Each number is 128 + 24 x the weight over its row's rms, rounded and kept within 0 to 255. Layers, rows and columns count from 0. Numbers have three digits each. The size before them is the row's rms in percent of the matrix's.

# layer 9 MLP down, 256x512, rms 0.196, rows 0-99, columns 448-511
102:123103140164158131143163170125127141134152133149132101115122143102133160117167145091159084097172146138124139108131106157155176145133123134142129166184111133134097115077158111121138146078103137
100:159130161137120145108131133168142146112174107088155069154087163125135137128149117183110156138136141172151067092152115125138115126137124150171136114166123092131129154125096133118114140150147089
100:117125126151111133087188153119146133124101102070091100136102165120112126120113129115146154109105133082097143156169148164093152144164141119133141129106138138179132119088106134136127088145157131
095:117132112125163149089169149100133116133090129127120133113148185156107108091119107091095170118116145147144110144141161135141162101166119143115111111132147131124125088137126079103158159105123117
096:182063148168124080120101127142098124135133132149113124181147153133104179106144149178089149166097137123158133139140132137112100150100114132133144154154137128110160159151137091123153088084143138
101:163116127108158131148096162089093115127138117134120128118085148158122132159139121093105100158146135133134122136140133094118123175127042128143127124139133127147111061144097091100131112148127088
098:122112145151115097137093115135102134093116122143152140139111135143162117159125112105145083109107143153111067113142159099157127140118160125118154111112195117132119125130137122121099122109123139
097:138122100145140153103139050134102136108113106128166112139120130132106125123118128138113141130100094109145156115095122093106170102136106146154112116118111125095154149120117154156120144115159140
103:139094114132114088130130176131118132134132174113148138129129126089124139131145140101160146111119113115107113148119091114182130111137153076115096094145122133133147142112136136148124124123141104
093:147166127137132086100126127112092100130118093126084104129183124128157081182119100128073143124123125136136161165113121146107151138137094155111199147135166159117125128101141110101152086127171136
107:130106136117108117159136128084120135120106108106102094117150121139113122132120192068129156106154138157151097095129132138164115132122135170154124150104122110113079139139143126129154123153095138
101:164149143124097115088109154116184128155119125131151131113102115141128067122105138060086141170117147150117117119158179130091146132131121107153108105135127159158149122122143103140105156088143146
097:124175097101135134141126087108143082086142098138162165144165082126138146123148158120119118167161110111135107125142112122105133133107107172122108100161107094105124116059141160127082112112108148
097:150121128145142086115130094102088098122150132071086122119164137185118139141108131135091102093097108156181157135137125141154107119106171120137116096097120180134121134102123096144124080140152078
102:125102151132115137106136150155151137166117123097124084152133106143112167132155145149114082117135109096112141129141096137178143131125085099121139129114153157086090146144136189147091137109106096
097:103129093119161096103142134145148123127142153107104131145143107128118152167140142129102139106203121118145111094142120074156170119128123155127085102152132143110134098153101152108096130134138118
098:136148116136179131135130121159141122145104127135156106133126070112152132136147121146126127151117120133139178107116120092124121114096127127127151115092105131115157134124113081144119156151153110
101:120087129130102131108133078161136142106111167115111090140103099085089075116130107137148133133135113145145150108129107121155105103129144131141123107125161132122063131139112177133162162113132121
100:069121109076067136156167159115112127129107146151105105137118148146179122136134110090155116113148144089164099089137147132147152132108119051103143117129125172099126116152122157159170100138109085
102:122130177140146091118120163113131172106140125112121155122122145139148106161109067095122121159138121121141086141142147155155162147126107085113109116157101101110118146147119110117117125109145146
095:139107129121134164136109147151128103142109133134113101102088088115117181152130141159091162104167162136100143107113115143131135109167156148135107155092137131127212131123111150086122143172145094
099:107138112139098095145129161151159126133098143112192132133128121092173108117119140117124142128128126123119122163150172084105153131090114104140122175120116112138109127180089138089149117117162148
100:135134156159084112168157107199150148136110102159172151144127130120120161119135149159168089138173099107149152122111137131091104134114155113101120105081110123111095119096117118118170151190144135
104:137096058150161111117152091117164066133184123125141175137137150124144112158107119103095113113122144143086096121085142076132111161114112120129155152158142134137123116123161137099112124108123170
096:103159118114110133151077159101174159099162133129127177155096127145116103138151199131131098138164127121099133105112149142089137151137119124119127151116110143142134087085146184127155143122122176
097:137143170127142117076138131113090119130133154118154109138132156117114134137123107110135171136121132158146132169131130122117116157116155134119132100147139077101133123126152139171143093078111144
103:099099125100116134153149149126150148163114154145196157154085118057172079118130117135156096117152118123150142147086129166101155088173146112100151125120123183176160096167143122115111135127133095
098:149125138160117129159150141159118088153105075099140134093109174133150121104088160118102136131083132101134134126124137136122109128139137134138131115116088131139120098133111156110111117132084109
098:117112101105084122141115113118096111125166163114130148129090123137096131093152160145119163147111122115183195084087120160155118095102137162106147149126129132155115124141116119139131122184155166
101:157170173133109115125133115158156155132108132099096128111117124146104078059096127183158127107140134155131086114153126128138130123131057111128156120117158149146138121137200107110151148139158129
102:161129107144154109130112129116124168128121118100119172077104156150108108133109123135088175135142105129129112156136113136114106137176117076147103142125162163109125134092108132097118147102115100
104:085135112148134075142130116135132114122096119130113129094114128146083134143103166097132134143132130148152124149128105124112153151142175129142119133115161081124125113143163159121133145129155107
101:151132147115137116121148107109151162109142155159114115151158139135114119136130118096103133116139114079153155148132158091150109154149139128105110151072147134134128165106096167132135154145200096
094:165143124106100114175162129133157085116138110114170103122109145104094139089101109174077169114124138144131116128161105120107125170117068104146094149152110104137163118139153121132121144089112149
097:173143115107132115129160147163128104140124140155170110157112096070138112134133060156126120119147159108154158146134119127167111087130103123126136131072119128064144117126094113119109142120126146
100:096106180107150110185131103088127109104163116165158131158139144127169171103113162138087173157082116133130117105145112127131095112139153154157097107114111124082089140170098169096121143090086154
101:119148168117165144120067039120133110124121122109103169170130111149142150142128118107164116181127145159109157125119143125143082106128118140131134116131130140127124147172130152140139110127161139
096:147104150136155118130146141146137154133095137157106106111099107131158121108157143137150159128131125120190184120119102089126139178144141122143119144142132084152094152143161143124074134174127107
098:121134126142085166137129111151129105096115087144164111128153158140150145114131088131140178091136123106167138111149145108118114144121128150154132100112112095098135095094130112116122110141158123
102:094115157141137151132097102115150108130123143160120114131117156137115156154110146120153110146117159168154162113125154089109112138125136099113149117097159114156189163117127154121137098162170108
103:064162119119106114136174103161175139167146114153138125139130123102084146131127121134171136140149112139130116109177142119091133125081137139130064074105175148122133116136146144160128109168134109
098:121118127115146089108163058146131130129124139087167059116133071101123115145170093118139156120151094142134164093125105104166137104131130111136115144114147135069133146139114117127144150120084108
099:087123144141109102133135135174155117132103112115087134140141092131085107156149144159073156116140170109126121129176151121111119097133164122086127125161088073137078155139148099135120127172126134
093:129125172140087117101142112123149140141152132159105144139112152119152124119138137126142120124132104105117137109130140104111137149111140107101106186143095104101166138132097093138116114144085099
100:097161092165147128104160096146115121155131136123096130081138103129131136130138108102092161096164146141099081117102101149146191146126105107132116083116098087114122142138135113102157127116085119
099:137092146101127167129121094148087156072099113125136128129102121104167110094138134118113101158071134123144100147140125125138120114076133143124088152150096139188097127131146172067129176100104112
099:132127116101114162152118120120199102144131143115126161151144066143099131129108135162096129108117141146158154113136100117155139163136119144128115143138146128103130177120140151103117121071135161
098:106157114125157110078147110131129167105106120140142105124118113133147157115135140140104137142155121114110136108111149149150180116163127139149107150093117123124132157100159078180116135089178067
102:109108108155130119151142112109109121144129133154144154130150104111135143148156103134122167128103111122120164167110116136175136118097074176105153093114134143120145095101072135126129098147107133
094:127160159137161094110105150119084139126120125099160126136129122110155079077093135171151138139134123101153123120135109160136118129148129161128136102143110141106138122167153134135111111138105147
102:114088125112114144123177130156150103117133139089127107095125141090130140159095153154095097109139124137168165182171175181141174141119177130119094114129110124119147101116147108137118170102169113
103:163150126141152115146142119104137108109126136111122131112125101099113095170123110157112087140119131134073046150101144146151145137146136147119155119162118130162087148126120131139145136102144178
098:142159103136114164132155150132160154136149137156135157121113141113126111154150135134128121134091108159160119112117119154103160139093130104130150131150111099124094140132133138092089128139116107
103:143117128073180099084145139097140108105136107152100128144131158101104122137126125129071109133085154137119112128156140139156114150125118112138117092104115096134154129133137092125095096163071117
104:115124118115097122115142126145097094138135140106101129102132134129134133094128071135159138115116122096114173095127120104130153119101102136131132159097132156133146165148102161149119143114133126
099:099126093149161173130152094120120094128124163081142125111131105139146124120121124141138126125145116125122101099150115163135157118124059118120161121128135137155122129113182172121143110107105141
098:120138126136146095142157175100166147137148145160143151111154113105154128141140105116123098135107101127103130163066135123134131080148098166112109079130152068146141133116077134112104121153152114
102:176134099109142094142096143153088144134119137119183129135160136142100151070102146159101188175095126140087119160123123100153132118090123130137139131159177132114109093092146073101183102159127160
097:137098105132102093144139156113108085161188117138109181115129073102168155129104099151203167144109121092105127144151155154170199117112136127106095117131128147159124114164141147158147160154056104
101:098154129147121157126138143098148140140158154125120118134144111123155163132137127075151150125126123155135142152112180132093083128151169145113134119150133083119150118178097113128113181108114148
097:117113150147132116150125100125084111099119132131124090111160161162135153138125178129137139120119115096168088129087108197150126141149119121149129113141135086150072130153090105115156162072111137
116:134082103152159125089172115079137149147114135118144167154176088110111120118129136124110151095148137148111129136123145134105095115112084119093145132135134106120103130114128157132135127137140134
100:140157118133138141182129077142098095108112145154136120133163160163124149137100168112126088148107129173129109164125103152148141152158104117100138128106136098120141157095111130142170146123118114
100:055180096111118115095137109146115151139131136139118182129128129104110119083127140111105123127128114126116137114114129141164116131116118194122119095129144117128117091166128117135132100125096125
098:123124125106101106114105135096114135149136187133116111133104176150091126124130105132134153109159151108120121156124125103128147132104174065108122139114090144136144124159113127086083129149085152
096:126188110061093170132110142138141140120154082133134149083106151128169100176133089123140133153154115135112148092145140134137133114114145121167096166125127127114162134123169088085154132110075159
101:163149151077141138157142160120125074114109108123156149122105150120122152145134121146134138140152136091161137128129103179131154132130117146126079084181122132094091097110131109097104116143094114
095:089138122148175129137124096141159190132095104152132202110122125161132106120119106130142104098113133115156114101115134102192143113111122126125098200152102137138176123150149097124129144115121145
094:150161114099131114094097130152097116122126161098106111124135126131087147140095136109134159134111142141143117143121106148126107120107108110112075098137129110099132116076156116131109163144129185
101:133113122096131165150152159137129108138111132111110131158141088126133150138085093110152116138110103137107113150157117151124090137142129160132089124124123146135145137142169099164125174127097176
100:134077118089154139147136164123118082059111157135085088140140148132122157104105151106128134162140133112103150120166148110146147133114114087140161124135123153171117132147136131125132146149143083
095:134095116112111127169110107126089089127130121117140161150124148122117136161125133130197120143120107109070097115151126154134166150123149137141083068146122116080141144119129152105124100139118151
101:128107128052143174158160133129131098115111098114164098105105114124080139100099161125081110152173141096143142120107123163150123117105130077138088164116111124103136090101125146115130104145083140
096:151114101159133074114107093107116157143133096085125109090124104108116114139117100090127121127125156089147137133106117102144121105201159139097095161116156133099118065090134154076138098097132113
096:143128134112172103126095138135170131120108122117130141120113125104143124112160173132126131116112152163127127146148126141108100102136131121139139076114130127109133140131111108141073139100160115
110:155099110142153115137113126141097129138111162124121110107120144126103147142101157119129112111106142133156127147134115132115185146137112098123134155133117148130124125165154138183103134124106101
099:114135143149118155108151097136114165115141201091137146118150155100136145157186128124147093109072133153105101135155108145143114098126121115126090106152128137144154163142173152182138108115140151
099:137088120103153105126154129113154175161153159124139158097148079128142111114108163107118148145122088107157154141075141130113106139102106128162114131124100115118155154155134148157096142165115086
097:163145120155180133161122193170166123147131100135085161133095076102150143141137121163134128148167145134127102143112095125147163129092126112134157143132112102100091131133139108141101121143081132
091:096166089117139156106125152078151095113118089105098113138147092116147140157132130153165114128104112122136157133167142100147097118146157085134156143112112100115139120145104137099187093190117135
102:100124121148143158117074082101130139122142109179137146128131102155127105143137179124121121109156126136113088160152149078130152140107164116136124107156105140163130116146131111131115144142117128
107:142133124082118139132185130153150134133172120123167156075104169133166114155141087128141114123114123159181157130114153155083141111125116137134146115134136103166154137132116136159116132112137106
100:137103118136099174163145157165151169143110125120125175083137160126157160103173109155111146155145133106136138125106110123102127121139148165137098141155108150166088096117146090178148123141079085
112:136133105218146123181137110123100147111165135095098130152140124102180106100145174191144082082168146072106106133091130106081136119080104106123113115132126143177081185128139127103169155102125126
100:144145153115092150103105107176093128169126134120115129132145128104114059124093117145133109146102093115116146119123136085158111153140134128117166167134156108159165078146140160097113139128131131
093:060117152137125148153099114145146153156157122144137131123120148119148137086139119168113103149123159082116162185109133114120166115129121173134129138179115111126089133122145084124112126071154111
101:133084134142129131144094126114157125126130142091132161115128148111111082117123143111113076125110111100125123125129117145171138147125118124133142111160182148134131127085115119126137128094102117
104:124180115143127100186137136146098127095115132134140113119113154134132115138098149124164197130149151132102135151090126145077139100147139122124136158135127138150137143125137134139097100124139121
106:139125091099125099141119119127107137141130116142125115121171110147097099090103126112122109103171124128129152178110088112138164136137122124111143104161153093167088107106151136142132089147086179
093:099140139113141147125126147156128177137119078141127130147114119152088104135150081111077116130164158127176126096091149138145124131128109118132117134141150096130122102175130113147179087105098120
094:101161116158131123102134093102126119085142150116132154144122144132125100145138086134104063136115137119156112122104155102093151121107106130142119122125086116145139105134142105113166119105141132
096:151152135130155145153117114138148109142141134141157131118138103108142150105104154135133119128117117114155130131112168139119140144132132148133109172112109135083113172080079136176062130104132144
103:134139126116151123143138134123126149096134145142076110122088113138122133105162136093137145127149142128097131176153110098119107120118120129138138090126173134121136129117127095152119153130134152
101:153158113106136118111164095150111136148097076125084132137156153133146148151092135166177187162162133109101110122160144138106128142084152145098161153143122147075138100143179138130122180155103134
099:136085144147136116112134146148101143142103107096113122129108121138144157124128133184109150132141186096116074151128116121121125153105114096116154117144087110105160150131120091134130140119151152
099:133113125059167086080089136115169150140108128123066129145131140096070145118133176076108123106162129074085138131175128134120128104133084164111143141140132115142123146136117155128107123112154133
095:179092123137112108100140127162141149167138104121094116169117121142133147124113132147120151138093161109132111124128159173154070127122120106128114108136115111121113122146103132132103110129144100
104:128123120144138136123145139130163126170126142106092020163119109134088084092177140131168087144123132122139141128138153108139117135139108110122095119084072115090124069102102173150130166119129148
099:100096116117115149147101132148158198118090155091099115134107134164155105098111121141133136136169121131165109123173109147201111123176134128130119133157123122167140131138092117116121109074154131
099:170133141151152138127160124136124175153137113133117102084177119108095166131147147134135133134164096142102126100152105158121124093125088137150093106119131098125067147113123128097157102105146148